python train.py --n_layer=8 --d_model=224 --n_head=14 --n_kv_head=14 --head_dim=32 --d_mlp=576 --vocab_size=3625 --activation="swiglu" --norm="rmsnorm" --norm_place="pre" --norm_eps=1e-05 --positions="rope" --rope_base=10000.0 --rope_fraction=1.0 --qk_norm=false --attn_scale=0.177 --bias="none" --tie_embeddings=false --parallel_block=false --init="uniform" --init_std_qkv=0.0273 --init_std_o=0.0 --init_std_up=0.0273 --init_std_down=0.0 --optimizer="muon_variant" --lr=0.00931 --lr_mult_o=2.0 --lr_mult_down=3.0 --beta1=0.93 --lr_head=0.00732 --grad_clip=2.0 --warmup_steps=200 --schedule="wsd" --decay_fraction=0.839 --decay_shape="linear" --final_lr_fraction=0.0 --batch_tokens=[32768, 65536, 98304] --seq_len=768 --doc_mask=true --train_tokens=222400000 --steps=3401 --dataset="wikipedia_en"
Each number is 500 + 40 x the weight over its row's rms, rounded and kept within 0 to 999. Layers, rows and columns count from 0. Numbers have three digits each. The size before them is the row's rms in percent of the matrix's.

# v: layer 3 attention value, 448x224, rms 0.147, rows 236-263, columns 112-223
# o: layer 3 attention output (transposed), 448x224, rms 0.127, rows 236-263, columns 112-223
# q: layer 3 attention query, 448x224, rms 0.142, rows 256-287, columns 112-223
# k: layer 3 attention key, 448x224, rms 0.143, rows 256-287, columns 112-223
v236 093:502562468441493467495469542502442474451380530481473582537442429546524503434562482501496518463559566507454584520535519462551533498516470508448421492473503535507523483486509481521519517487475453531537490463457486490472561500553528481476517460492551523446427512505533459499461572550534465457534471524489537469515441508474531475514517560541
o236 099:505545617545610543477490436472460516553570494524501464508500584444489477495442544511488521517559462472483445548475491523479568488476498552539485553475471533456441514496595510487585531502501511500505516476482491518534473492548490470499445504499525494486570568459518491550441541530454514504495540445523448526446482477468450480512456448434
v237 090:421441478480512495441507549498502454595504488510451506510562501470551461454482536460475537539561474511477478459582538524502539441508470465511489435459533504483474462506470543473515520525448447514523454531460474429511444457478453414509493545529533525489520498458531473544575442403567509525539545492557535525488502537482453479501440541495
o237 087:526506489497551494483447454485505593489493513486506494518477479503426497595516520426565525417571494488545552508418485464574526542464488467600498522572481517496465492489502472515583501430482496492486541415448508567508553477440562522513534483524478526559516452499542556461436508538457474491489430510486465530585533538469510535527498473557
v238 092:508554479475597531524516521429461522488448493522459478506444445475508538585555479479436529545483539468553544486444414552508465471539481423556440488544569553511516497429460504578444513477497492501422526457529588507464504487462496492488518506511483385469480523511543515571581511502490499522496544533440509467454468457519484451484462423433
o238 087:557438554541484471529525484540461471567550492552507472451532509493557500481495501475560449627519456503576427482538533449466537513489551505497517416406473498498497488551484521496502526507526502495498456513550531412452560516494539468440545535419517519558570510569432523460491507452511515562548527526509493489490472516491538566469567551566
v239 090:532435507485487496492530465468517515525532471525545479484508575473532480486402503530465425498371522566545502507463417526524480528531516522502498460619449533492460565490480482530526430538576527479465523542487441542475534483540482509464568464508500508582524515483381575495549478464475486520554508424536473461524547486483548539474522514509
o239 086:498533522474433448460504597540507479485499537474476556466530516531478472552482461537527535600494484444504481469531535510481496502537557464465500470512569495507503507557434594512447563531476446504530479565501527519475461498468481546513455524507517482477412501481528468517497483449532517499473575494437501529417538431542537601537476515560
v240 095:492538502438524492523504509551541498441488479538505510577454454498552542441476444551438446482502517435435478439486464411500506479492446501521530530532444504530501492451551498537462460474482455513484544493498526482497535538505572502494507562582552480522485540483453440507474536617421446469504435451460501491509494539507400492485500475496
o240 098:498453572605527500499537443519513574543519528470552516488527612513457375508522539520595530307487449515538505509522495515444497506547463515522529512482487467465546498482558525518546543477505569519530530543535476553577541520488490509502522499520451494490551499507528489544488517541545580493537418467550495512514450457455547471527512512498
v241 091:506499517523571510459496521477498486456577533540477539482524522477480519467428483461475533483528518450564498566503477554520433497502485569514526568480486529491469600533556534525499483520568566522513534528437574548539497459468487455566505528496511544524521442505450534446489492528462509466482538540536531463500522465398570488502526544533
o241 086:492492490492440553591461483524532495433471420493570467499558498490502500582512450592497567514507485581464537461461510435451536518523531469468472516533498471406548433473504501577493557549515459499494518498485461454621465495462543557427470574511436454508465494512482513553531575450486553530477520472506576499522496484570539605507521524483
v242 088:476445448546525475447544539505518542457533515534530449466524465505518539508475468510476512536475505533522481455563503519478489504485517513504471480473496516526478483542498545463530536475562415443508554418484496464485473543490483537536496486590469525522531458358527584512452484502514431489513455452570425487523514549516489421497538493486
o242 079:542566491528481596525524505492522567439491422543498582548519483549465480486512455489498514535460511478505563473464525442536411533536476505430544525488519508504419506444488506514507478497477528478497441534532563554495541499452500479503531564362504455465479540591495551513515511493454491495551483520397551483555530450521517536512487500545
v243 092:502463494502485500538522452463469526598511523503521501449537541479490484508517498522520483479568562490533498484477442551484494516488480578537505458499467512525512502568504422487552535527518477480552484568549524487585520543528447501513513505508477466460468454534500543497444471491535468523465494503575484461518445513494512520553459567487
o243 085:522442475439440510465522539523584489480469522490450518506445501514537432466523558481431510545451558476492506601537451467513469481432434539525507560577525516496464394468536547495475465448476491493491454491526472537458466541474509547477439493518503542517496557483404478537553468523554483416526503526417506465523562513472456512472477471476
v244 094:508525448538528544465545452505424561504546483499576509517506526538484449544527478500584493508490535452560496482485496419538496480515483466502587514520499408465512564532456439565428493519484508523511464521482450496500519457502503513495589503433405433501469551473440473499519549501443494497508448495518438454526441458519531551458491471550
o244 087:471491553509483477443521469493483534519515495510453537546518584501546500463503482495512442509482476548460475527525501494468506492514502553512489494545512582559512421470466596404429447459507544540557489516540452480584434578450401446472482583481510434461578434525491456541444405508545482500492537447444498490498481572492441498531438496495
v245 094:537544452504502485443489467542421499462480547444486452443446462457525492488483435484479461549537510452524511433506534491495479495543498542432562497527486504485455478503513470514493457454478462555511470479543450438531593483503463493500472487489512484562546531461493528574426498424507425481435482476452566487550527485530522487481521525543
o245 094:492511532472500507500513482462519474484568480509485542513470543535595543460519499528514484396491494527515466530506496558552495461452556558494389491467528496423515544529517481489518511525570572453416584490456539537492451502498507522539511517479458498478497459551547513457523487505508564448511570478525475514455466564482478536487520553458
v246 100:448557455536481410528497503561508526522480504543520499509504541543485434498503481509534526457515532519529486486497529516555459525422549527526529431518529560460496470514366472506416521571530463475470470408482501544509516474501504561558441508457464533464481493483502511490479504455531443465501476502503538468431486516587506502561588542491
o246 101:537482585489525540437525489506523498440541462478476477476498532456469554456534517536539397401524556510533501488511510419530508570558420418494456550498445506531403544527530532471510456532510553516472478520504522490499517523443536405478473515519497462395573562515499498501477518537465522393423492476558460571562527540398458486508474480497
v247 094:552572502524528534491532480477507548486545534462503497488566505595546379472451495464503527506544395523556439476477512534474465514496526557540525513489467594468547471526553553451454470533540503582526533553509487512545407490580465523533475469489530435450528453492585486503449470425501493527466531546515498466476546531537582464492503453497
o247 085:491522544496526510506477432427513476479506487461493524527432457437492495476525497501498545500471565468454543491414498481495488540477457471518405529509491546518449584443395515510488488463538484485476403498483538446497484514449563453453506518469478519494538537486464434476579521506525542484477427492514460495528446482497444471528520467499
v248 091:549488530527504471509479484516438526494521425534562498492479433466457486547516459542497477523525508435531540470510526465497496533551545551522501539536468512495551500499491488514485463506538478448468509576517471530491496482511498545522533498553596601497553511462535502488487461447536590452506502519441464503467533467473444560474499493552
o248 085:419575540477512463434518504487539468500468519427490453521532534554485520510461490506505525450485509487524400519481482569483519504501468488496436472511486548484509591472499516516564552488478559470577505488575417506504480459436523511532460487461502431557509550487476465540563542541517469586536499517578497467465515535494498437509549412527
v249 087:525476456490496527539430541520494524431452438462500532546433434449512502472505486592502528441496606460464520492473521556518575490522516517535459529436527544485482445510466459520500486533523449541517464534500518501435485439521524477443537444518431501530507562494564579465538550577494500489451547449538548477502487524529539520450493550528
o249 084:501470492429496468434550488519408552533505506485535494548541511468496449582521479524456544648547429480485436486523459470572475552484500506459506458457441537450553510505539574536458577533512517534470496466577462503568543530567507463482487491446449475518523491544476456493531503506476523562501473496435411561451529383448483459462478401493
v250 096:479462493504508488545505561583556471502499523455517452494542580435505480522548530510482415507535397515539456487492538482492459435497481515454519425537500426501537493484444467504427549532488518524495455541498544514475530506493559491480458539445384521452448441553442485476542504452572522574473474488571512451508502530483486522509526481543
o250 093:460506506469479541439465482493482474488489475541501547454570463480492531465476398483499533451510634525477466450529528551484531503516481544552534552530513419496550475518481529466489474484460505495392432476547503486406458476484485492534502535537510443473588566504508579498513471537476487451544548513486493523548492575560488484532508565529
v251 094:584536459428453481493448503465477490468528489473471536498399519431522512513466514530487526480487475458515494532509509507513503515509499500500487500453485524483503508459491434443535521518505482484523454513503486432430494513486546388529560518470486553639525448529519571556516465572450541463474533533538584559486433445539490419530495466473
o251 099:479496372494506461536511459490471501573531499434540474526504558444490440515526444506518559444511496489436584563514470566528452466479500459524401485539486551498506464518490445532475474515563512543475511445507455507584519404539439571499532517609474468466515569477512436509516488523452464532503516484519486497468510494494503584491495510509
v252 089:465482537517492380478613483461521529515523494487551454499486504505497524526471522569534497454582480514488596520512538444522536507391549494514492473503530451533491528452483551519541451480483540550431489437472524579458524430470475440497486516470507403503513457479500533492567497459411515525447468500516484503528474502447514479510484507509
o252 085:475496477562452517517460413470494505447477479532492522483485532544466537502554470483523541506487562478532476482529477531552462562572469509430537452479501512502545475497445564559449450514509455500583533535491534512497536502543514562489466498497402560454498412495502555523459495453556522515464585471500580479460508536538508557466460564506
v253 094:539457489468537497478459464498483489539466467467517514529423516482484438464430473439473540516543460514429492497493533510533537554490488500490461458429496487453539495613523574521587525505446464582573519517464517482550484515528485510529408477474521496534537470514514495513482438444524510477549462499519528469557540466555510493479532482487
o253 092:481564584568423581450551507513564513515508494518450515472516463558488513500528557528479506543482494506505541508445505472490514506485453481565504528556513550522424487473484531488449469458503522432505447500544555461479477478535513495548596597498461536439441518430476519523507554595451516539519527462470330519514478508507465484493454511450
v254 091:536458507505413497461562567452486467530491565490477476518552511502495492422487540505413486531508497522513479456515512511515465498437509558499544463455524549447580469483519521465558506544582504432499517580486484400515523422544396469466472473486524562537522499476497552449490449431435497541532548434454486459490472576445505441542485467475
o254 096:459540463463507561581418539468515508465520517505492507566483426469516502558467518504537533620565534511513459470471467538539580507471463472593448569508520487520509582487523498438481469448476455477527450458509531519445463536526586558535517495533496433499471491585540510512569490513544469511510480520527534524481585461506492521436444514526
v255 094:535578498538548469504487470481546551542496513475523566559488497509498478494570548507501495525490541541443485498512545473463548395513485511516441532527457469487425493499486490536528472522490481497471472465528559501501530523505545471542497524412527436500478482475486515543512515468466478461546473415563455532529504504469397489474524497534
o255 091:462479592558498492483455487520474562510529529505431501493511525472479494557460496413497456433516489470470494552524491485529496557496464478542523482475577504548499518570483584520513466497485516506615469502487440544460500427493433449496559488523464537517581518538489498496505505471514476525483541498440503503522488460491445477501515507534
q256 085:543496525504471554502505564540556499584537540483522488442477442520565522530441470545516493568458487546533536418488513515504492486507417438480560470522515469525497455565536526490464540510460562522481521451459505439513410536462536504461541449515409508552522509483541459562553465458447472538516528489519574462488574564509478504526479536467
k256 069:512464476462434510488495503499522469485512544491449559542559495435491535483504405581534478332491498484499480513581515507539480567455485533435490476517571503487521620501495559514492512470466510453447448512494500486476510474467486480459543450503484523459537488505487512595541426474479499504445451462474469510429522464498591526436462439469
q257 077:493518429517527563500478490510443566485472535501547486552534490483504488474516514505523410461478488465531482441573519500556444532488531511481476583477444472491510539567462499488478480454441413436566467548542502505544459486427504489533555603447556471437510532522481567498464529527469520478486545475525566516557499459395541580528505558517
k257 074:492498466543524447498483530466500546546449508486569488424492492535485494513517498453480467478441464488544473462558503472505580572511471502551535455398526518501512446520571529462539451497593466442462488490519494507532454486545458554443467469443513496508464495521462425483497549507528501521485446507537525547469458566547521483482501519436
q258 090:498497536454502460478483503509461477531504488574535567467487521517473529539428495439459534538523539502496550567477432512495555430522490458544602480487518480518477477509507531508487493508492452648449473505455481491537525493578479574540436463489532509504452480524550487460492441494535475419513471493532519539467479513533433421464494455444
k258 088:532410448524487502564485465454477486582513502471482502445561460513458519565527541507524488609454458523543491482621456487458474398470464418457563483481522497525428503504478539522589514488459499592540564581543502538439500488505485511481586470504442503472518454511472553552466509522500487499524545497466489517459440464546464517530539547575
q259 081:549459459520486542537520501531483574546516430561472482495490453477483491498513583532485527433477490552518475453505573473572449483523433507358503569437472527494458513471420542491455471447376478548502548476531505526489491552522474459554518517481555500467590508452457499502508503545448487499438485496468443550555479465456565554553478474489
k259 080:481542448501568503528467475537540509495476501472445466596445520472477519482484469457519422378548588532476557508594548366486561550416488513503492525495530528491499469558569581518501474522610464498497482533486500497521444501462477438491491520502544532441491443537527484513497467523505504470502511459473381510461491533425535528503481565534
q260 085:467508504556470493471507491437494577420475503520473484564490456546475541513508524562548529451488485561429466462542508477544466540537515551493416565451505564504515560473431527450460455488482459451571481510509540514479475505530482408503603563430496487508521505514500569471469520558444490487520500468527481468434463484472502571526466543550
k260 080:481425491474432515482465525525543482507514476486442501529534434477452514464472520556504454438526492437450555454419583532484520516536485477510550474481542492449532442484541448497478519489530559462469517552494502441516549500486504552587499533496556369458506478553492479510511445458473486523465517443450473542544494527524497432526596490520
q261 085:492493500458493526523463486443505496565488576445466466480552481543470484489501459508476508469509540506522485506464557394452528494586471433471511479479545450515413444501505489494501470453491546482517515531496517516522448481487512561490525528465478431519487420428507550556485513498490471495550550531529433529513521488557553476459441509509
k261 087:519575475476537489447462531522510516524511457427550542473511515434509489435483553561537454494470510505492505475476497563448458519529454501464608536545511489457525450432542452404464477461494464531501515462540471425582460504578508473504494528459510508543512486516494496448484540457508542544432442511482497477477510493527461532510469504421
q262 079:499506468491530561483565602441500448493469459508503525452496440619481498546539509474474613524557493428485533495460557558573518519577480508543494464534440494520509425560404509551527502520565489509485450514515530515542564538495447462555537567505464524501554473514420570481468570482557525430532511519475471556532450486525463535467515477494
k262 078:522469528457470532422528469539576506447549472552534512488558527472538496552434511513403506568535488475466462473509568525540526515519501505502484545500494497523461490460502487511556460444427548423427508492572535490453480440496551475487481471477477583518416461491453463532476489528481525508513573398518481531462566568503538525457515494543
q263 080:524542526495433536520521531523545466517453520486542488452451582529497555463476499422492570563471466554533509563549436531503497429466552503518536453500523520515500440506480537518522461540603511499512528473522489517479505571523524459517471557552431501477530517545551459552569477461552480435516522400502510466493444518498473451461500487477
k263 080:489492534514449483505557467385470507506491510488509514439520447424524492537515478486467459590520507534493541484460483524477456466516558517397467544552537459522521470497458483390509500534502490455530459528504487530492543490494472505458440437490494575486463508510526491498469467540469499557511505546486498483477576462496539499508516490528
q264 085:475478528453488558514485457509442495510529628483502493514498504446494498419492515497522448517502492510519516545461435525543495553543552511595447425520546549468515466516480479482578542571531558537504515574473503505488490530548457458495461499514570465435463517475485500470423515548426517534502485463512423485446502497520530509576522492503
k264 086:409511485503536508469522492487568513543502509540580468481547467458547553473401461465427497522504481482510477420488530499496584476481518499409431479485516475519508503508493521376491557532498590505493439485539461479513507421501620451453573517388576526516512553510528528538534474457490524459446471545579504447448554443472496467495492491511
q265 085:488485500559536534486462504528542509465548466565546505501463479472542500503519569472437597513546485419544424503512458488496526483496466584552523626570405516529506478464478526486532520520485543480506469504526445520498529535469480463465491541457579515519494474493448519449453527447541459448481475472567578566429447537561499480531457414519
k265 073:499490500416471499496479472505438448513460440531544574459523508498542442484488440543556460525466585567480515512529535478528505493494493432546484533521540539508497435433555522482513578539413471582517544498472592542552487487512586473428468563478526531574535528547575483516608465511468521488461519446469491468479426496499555498501517477539
q266 090:505540533523547501535458538467505518515528485540477478520437509578570546535486504468516509450533515455522492505540402498489450521463450536519511517553450543551412495493526521482497531567524431484476463433519567509443469474532575550490517504562557542507444489489428539411522539533472515449563467459536559464536586515526517450529547479523
k266 077:437484465559508513460447446508554571489451562484466534539547505432446497515501453516482509458479523564502469517470494530517554508492469549586456513480467512467497508478514545561524537480526545459569481539528493498502526512497449427416489478493533470469500527479551395552551457432581542494531444453554492488486501459412484472482494567505
q267 083:452511490510559495547478516487542470586521525551514499486533494436420495475579515489453531485489477508503539529493548511518502511516503543585561494553439496436510469571517515474543407514571394542557491444538517525501471585479495487494508495490496468470450453495489549500559481440576499491465449479528519537534480553547555469535422523520
k267 085:483475476466519457465566521499462491535489452539512488500431459512483467536492492560467530448593557473478477485488471464480432503519534545423524471510518556484433519504485473449513514472465504485480494550448493427536546527464551554475537500486530491517490611424518560505425538492441507544479477507473497498522514442472561476475557571458
q268 083:466461476470478491537486422498554504503507580511467454519512445417396495488488534512498543443510513522461486446507466529468529583483472463532496518533435486532502549469491503547476474514545530510552555573504447530472488508431478496500514515510492519525516516529520512553550478469514513534476432552547492527506495497569516505506442459540
k268 085:474543526493512494460518544506512510439444545483532458499492526502552503443480523519500542469541517485577500530520552509541510503530506530516499512493503470498532510490501476512531494509480532527505471424444530484554477493523508512477477405521583466468502419460458414513524486512497484447577449450394471425462526435496458476571467443498
q269 089:484549513509474389537474513484504521440497435544457508522520449506536499477515481417594499380489520398485461503513551520485489453427520521514454533503457475517518521550475500459449552503560504510535477498460522509426469481509413488444456474527502473487484479530538511479507546492442557418513404559535477484427489481590490444583498522524
k269 083:515438472511537557514480592499482481460533523562508491550592440443498526499373437532515520460593466497560590563455552417556506445550452432470594538473514530453499525565591458472560540525523542458447491497518457437549529453510520481500588489472515469428593512486523423479540462493525452502497451523524484477501500433495469547425549533514
q270 084:513477458532459548471490513528520517492588547491445447446477422491503426459523512531499520529498557487527527561464435507570462499441491588484558457584514508548463472476569516456457498459562421554461486458500575484422421498430512506513503522474513452511530516471519511514463506493552479519444541536476532546564494537549432456502425493491
k270 084:483563490464502496520433502465439520489560456510503505488501540541576492551562472455488473521610483483499488502545530473443585516598495515531483479491496490527487447464513561488518468482517542538520497572482571495426547506557503489519508427605555535526372527496440542402517518506427460478593513537537549508471429463487545494546528476482
q271 094:503504452534489449546442505555442440453450520544532499529438448469516518546523458482505559448511514441543539508426477493469509525539496505507528494599506538466502478560483533526484437488556424435539451526520546489431535483496511516436548567506520456531570529474489389407537548513598511483465491493479608560506442495458521495486485528532
k271 088:521468550487414490510468534450453541510502494504489517552380556450550490495474545502520593457530492466438582460468492493484543540574528438503507512468538531488526485503445558502490574531476476518428532535460464509477524549536480508614498521532498584486527476459483519543481497509488561513497454510450508436534519555494524467494509468381
q272 100:476491552532528467471476478522498495516484444531469517516487447526536604496432526438447546524488600505464429516436452503439514512553498588545439431451505522521511471549549511521512530541529519409508505509507517504520576536494489497481454469564522462530502497521507432425431499507535524447547485500548506434510418502517387480512537506495
k272 066:543444527538545462471480447494524529559471500491512501445539499470500449525439488605507467497478499544529507509450475486491513447518488502452487486399542495467446485506529471471506539487418545503523537546487477457461405506511458520485533468530462538493473536416479348549506475475401482548513516473449526499476514496492470554519505510483
q273 089:535463478503486457467495519475500513499507569508519458549548505481519479505504489525555482452554451445559553492485472536565406501439544461433399500463529590503529579505483434535442453509478449520495490590504444457482480484536476459547567480534623514479481473492556470516567450525427509503465510493432429493510580461486511562511498513525
k273 077:467461506574453459490459565539545486493510469513423470484472517491507543493473471511503485354490516410515472516458534469507533484541447519518536523413534435491457476524492567523577497502545506520458524444547481476452498525556423444504471491465387515471556585465471509497542523552587519520439489489484555458474474557444508450494488493436
q274 071:467520466493503425535440546561482470437518481487509504477410489533535493510568525437417544524442495468551496494525512516521529563499539563491529478500467478481489482515510497499475445484466452462586497480521523570509599555455559521495480546488547519481501507479469537452484511486536483443414445518564496513463495497551528552520466511473
k274 070:555506498511532493462508468516602460523482448472485541492557524553440497503521548520506471569531539482501512531508467452467477532462493480525533552417488518512402452519541522547496535541483597559491558508515513506442506429497514480585488506505496563475366495446498428451516528347509579494492579499484469563515475540505540505580503512491
q275 079:457526603495492560492499436526515466495480512446511504420503534513502505453480532446476534486534553480545497527558517494496497438587485507522586426496524440495558420486535505518508591476464485429460526519515481522515413507496507535452479544443507529582486519538471472501467500424520552465489566485498514458510552492493488473505550500429
k275 077:487489519465440464472512570420501533432471495543468475476505521470551453494513473506535494518468458515518561460464499501491552518483503496473455493595438516481481465510467477447521538517582530475488576480493392581592554492504492450506459523483497509539446538501534467484546539475443483550476506451505566500486534494533529520456467449586
q276 085:551551466516483423447554480539514543499549481472519590523543468468464436446463532572531512497489442513511552430543440437523515500441433453526462489556458421450493496470489601512500522453489425430547518523530485551553496470513525547496556559416503548516486480450471563513513495442411501463575533524508539537545559484483542504488468515564
k276 081:428522511561496542480514500450419585534543503479444521532558456517505549464540406481514503411468491505445473476464524473532462477518524530441501427602457535561471442455517531557560528544416526477530483548514489486503523501529529471537544489537490508506524548539504465494559476535551532507515497521522490517542542489517603537528522459473
q277 084:448501549454450499448412490490469444507525566519556509510464521482510557489449457424507517607435494393482493529443507550517439503465524479484563450545511427556532487450563460480513460488447520497501496518466450459541512599539542550493436467535515468505532490489522469518475454475552523469495510506443540456494556569464419500455463495512
k277 088:539525487505443533534536545506500473486524528533487516536483458483527485482577566545525533640482515514436444440550511480574497464492537473560483522454540522472491453569470492393550479500479510500491504532558501498452560529551509496482431623421451523568441521511472473444471499468485450495455488483500449497501524499536496483477576470468
q278 080:533520460476497555504534515457493523532530539508453511490534508484523522427511531495556526512550494476569594510524533433498435530524553475465429505481456525537512442546495466466492510510474448492486511518495471510535443516470451402518523528525509459448562490420495492547509530549459514477513480477519500542530442435502510495556483465477
k278 091:551543500497469418426510545512464506489519542554510460523545537573465514552482460532482488473553457471485475546506452543528544508515538520568531546514554371463464545538498517463548473482461487463495443448491491524541518490447385492478476504517476556459445497478530500511429449452413484427548558564441551482522509590516475490498476496503
q279 078:435484577509476541514463490450518459496535513529465450563426525543563530401485459502510535490457473469552479511535536472436526481469505519537513466493535529523553538477462504463497523516531527469569513356480493495483468456488545511526589539446434545503461495547485494450475471526572507453440580424567521542520500455561415530541538532481
k279 085:485468493490466486485472542556485527507511552515525476449527560449495548529497529493553409511441469476475505504480527491539548510498531539467497447520482387541473491529530482492473545476568526558431504487492461494457484498499466543577474523507535445499472538498491486410490486522461457501503489514475523563504501519549474496497469497448
q280 090:508470471542478491497509526459432504475566494554531474484535545475464506533575506430408500465480478452519523505549515514526536575494496604521553531572479467553557490529533533456446526509545486533479502519488511546538491518472535517484498534500478531485507526501510527437429545503559477431484432403516570514460519448625548509551500520469
k280 083:450509451451554596479529531510536520456534530501479510532517439501569554428472498533515507479543522419522456530452463563482489465471468500418554505485523543536473550560461480465502482569536528495551486482463446538400486519535480525577535500585396473535509578492411435485431512521513466456488469509511400488495484558443466519457513508545
q281 076:482481484520497462518494493506497545537509464464490525538453482479512504558476543528529504551500482569469429497570574471482430549550526606492395545442502452517531479417417544458458456502475493454604476538519502511456534559472556505535461451570530554510510434486506528527522508503482499489527491576514506498504496489531521550569568529540
k281 090:491534477489454508540501507505545470470562549562542536493483498440511530515555471512534478401480525375489552516481514480540462523536517569519457530567570507439560559495553537457502592490492463441460496507523529543536465491496467484501505523423482509437529523463502490540539474474517428530521452521425475479563477560480539512464460430438
q282 089:473493499480538557493468423453489511499516519454460521510495475480529483491581519492510549464487518561332569470476526447522507505497516435566459520551504485511462555460503395465493434470440493533532501502547548505563505475475471537501547530497511478411532485491416484569547503443466511498548557501442517486444507434509537512507466508557
k282 089:516494448463397495454559533499546506492526539479538439520561503541492555441485518542512453457511518479479470475536522464559500540494519555491496525479549465559550516583487527530560516505538464505516481514487558513536494470514498525504511471491516494504509470537529462483565530484569499461563503481514465501408471512510523458518538474487
q283 085:521537484483433508529482516408526504472406444503493520464541553459520542473583526451492454471481464517434511462494561576536506543554505496492454537476456472523489485523485513440462506530492379525423472515476484467531509497512480526491618426503511510529461476499457548449543545517468481497527473432533478498502477537491497513447526480535
k283 084:483500571550433542446507465503461555524478496456560577441540491551511461521469534556537495467501462529519531502524526537515550454408426489528507539511545576443526482524495485556538576513500534456478489438515510455525516569459531498541392460517546555504485474511589575537477509530484511428511482471493526552524497517492413520488569490485
q284 083:450517457530565522543535568574398515514491467512548535477489472532519453457495460435488557527522545474545491503529488521477459452467501524553567510476504510488499530468473548535454449457534558482532511552457522510534574532466485500548555497499492477467468458457581431543516467495491485478613476519529463515520455477496542508519502519490
k284 086:472520495485508478512483481553491521515543556416484498519484442506511509525436471596542444504496486573421477530534507529457494511447530504434438534559490545448393488454469472531452522491468464483559483499517496517439513432511463533441571462549481487497546474532439470483399460515489488542385474510475486499500530574514523514470539534520
q285 085:450519510503504473449553464458449540460454521445536461504589469552518512512487522492528456550477530581514403555466508507503513455557534487491468524571524528462530508501503470512503467532452485581462444470479511471523526532486434482506482539450454521443497410559467484525472445496512474580515489514501533538517467409398414526507486525452
k285 077:503445479499455571516403501552489448470468486564482538463476457520507499567551455537488545455408488450501547488579431488570563444488517493565498446437483498485401537452463510508462532480510538471482484502503489512468521492514465544477531576534499505545454519480490519527438506463444499513496501433492444516524463560526571463535530517583
q286 080:484478483497496486491525551481468509473501542543508528478485466496482445441503419542474504527521475608507496496571431465525490467522522525497511598586410454436461500517581473529499526485449525497592544569496536512517470506450532537453468448458552493507444491410535528560465453520466518522538551536547424490469476507533561467519486548498
k286 094:514454522490494498554513481552580481453460520468484487535529503457482561475460544424471550442459498469550500481509527520445478548464440507491426500487559562432471526483529534489526457499500490464524531429538514493553495455486540483518489494451528430534510519477451534505497518513485517466542473481542541404546540429481556431536464528507
q287 086:492558539511535507480481485464454483447483524586515504500499401511494490464566498495466445482530521485476496617401467436446496586420492496509582472520529571512472535469581472526434528483498532535504449472507462521513418468509559504485470526476467555546554453505482462466582557532462519490483469506492556520524537555473453471510445568479
k287 086:503542465465539453558495462535513532463466528522444503486535475571522603455513554457473465491488510537433454453566456512504493541486508491499509518498448542575467557556580548567573554511417462476470456502466514457469552448536516552448492503434623422465450509591494564539475549558448451513527480522522508475469475549523465438525553498518
v256 084:490581466481452504510439506504516495494529546538549508527513456518478525577476490499499538489491558507515498487491492532485496454455491467599493463481443550495500517499508428487464420465532394487503436534488484504528414517419526570545554517549433421500528505569472500484491473525471522500454501494494569495487538527466450492469522545447
o256 085:520491442554436495478510524488491452488505530538486518482489427538600540503530495481554514479537494409430541456458531469529522546459431435546478487466512498562401471612485513473500500520484483514519503468493484421587490432445572520430579493494490481513456511559492551468493524489444479495478521518501472553557502513473477559529512493433
v257 085:492476497510551551536460457533439520474501532541533523472463425431530458472512479525508447596561461497440469529435565544454430532492455422524513464535525547430504472476542437464491564504528504461513558576497565485519484480547494483520506491500561511585537442485591504480459535501558522490485492520452508455465551579475499490545495541493
o257 090:481557514557500531586504523530446548522482512496528540500511454496470474526499607578502575472500461463558478504586538507483470511484495498563496557489532455505508434494426470521501473528495527507544552555551508484472501469474511486502503489463548539498512470487498491469448504451470524408471498565520522524463523515494587469537509555528
v258 079:509459461493506521552472506530555525517483454539504466495489529567572490563445513532495489502428518607429536472459475440465533467525520436361489454532537518461482502489478458454505510525592468559495529405485581532481567447437565458500513438559527532485471483505480524497479487487487518503478485509534526557553466532521525432494570533496
o258 089:467504510435501425459446542479515564402473485497462525486516573485485492528481494448577459463470499483433487522485571509455513494505490511420489535529495429458488555477489480413456506490546464512502525529572504494447436501516512472491518472441544523581447516569448507499584515472485495453515494530511564425495570517528425477498478576501
v259 078:441521525440483521477518497535497516539544520478571504524437542532549453425426539513472430466539509501555471519456509494538533507457463486544505532476496435527534506482564533552515494498423493483474519537516489456490483427486578539518527455541552527488488477360492435538524528578504457467478471506498584524445505511522517450509602578469
o259 094:375586476491492534497497521538480500465468566443459473502469504503476557508401496514488525593542492542458502558454489469481531472542472478509538555423536541517488489482566511504521498558462514575503477569429464469493536590503477528507479467483540514524495461453512522524508486569490542491515493547428517463520477467402416444424559492535
v260 082:560518462497553505501506467441569460478500474465509608475459476468508471502529575461485518416566493540493458411452483480563465461505515571436485460434507484541561569494470534512489420504495486505522526548505527480524440386550510499459568482517527493559456473494480513497469432540448501507520428530559494524466495500526493485481485468486
o260 090:472551500507504522520542462523505441495571543479486494490512485492468529467484521496555452534548528533542479574504497475436547533497532474526415472439499497500521501516475434464453544505533601535481495559540448446500502472510520514453435489510471554507466562531522477427575503511496523541493456526459464530464451427448421454465523482428
v261 081:447530467430460611522518439529466514494553533519443540486458480513425466455497510450520539512541464391426514487462524507533440500494457529495577503546516557425523471459534542530531464463472529431468468534548565514548457495482483440498596454470583544524471506436517527564511483438454583506436496505531463479526560492522514466458420480475
o261 089:435511527459449498477489519563506521494481533452513552510466495525443549494423548491547442468564528517491525479463557520437505475495591515531516479465482507495539412481482448524498520465502517525505441517485541447490417494481465498463468472502591545506512546561458447512370517451502450458507434603591535532488585492463509460497533496538
v262 078:558456470531519476498556504537462519457499421481464522500523466533559520545546479531497533433507560538539458590472471503512539483536487452436432479562522577518503484549519455566488478500495559503411450529495551508551522518593497527511480421538487528536424551523499493528474484502462506500486452474480464504490542584495516540515473513488
o262 085:555487402465488423522501500511526459484489527513482569495465527510552588593484525517496487457440508556511513556473457475448504473485502486502494484403538547502529495475496478499491534536459567522514491535505451481524511556479564517447481489415452541565496474595458459567540534475492437468493541479488514448530487532524510492499496451507
v263 081:482522477559490414497529492495498509521530505510547528559520440426484516462515522538536498554490480527437470493556492469480538413526472575438515557545533485415603544501536493487482477491406492466508541513480404492535509469466464524451479506553520439485492488575493485437518591545564504482550550513520508471502412497475518526576490534471
o263 094:479534544464593430474515496485525508519397484553519495510519519484469505531530487537537472495518493532470570542528499493525527497540497454424533569560469488475532539479479484534445513539548444460412538441442451505500561520499481439564486522486508443464486447515572518520486525442514577496501492513511444526485437479465542533539573517526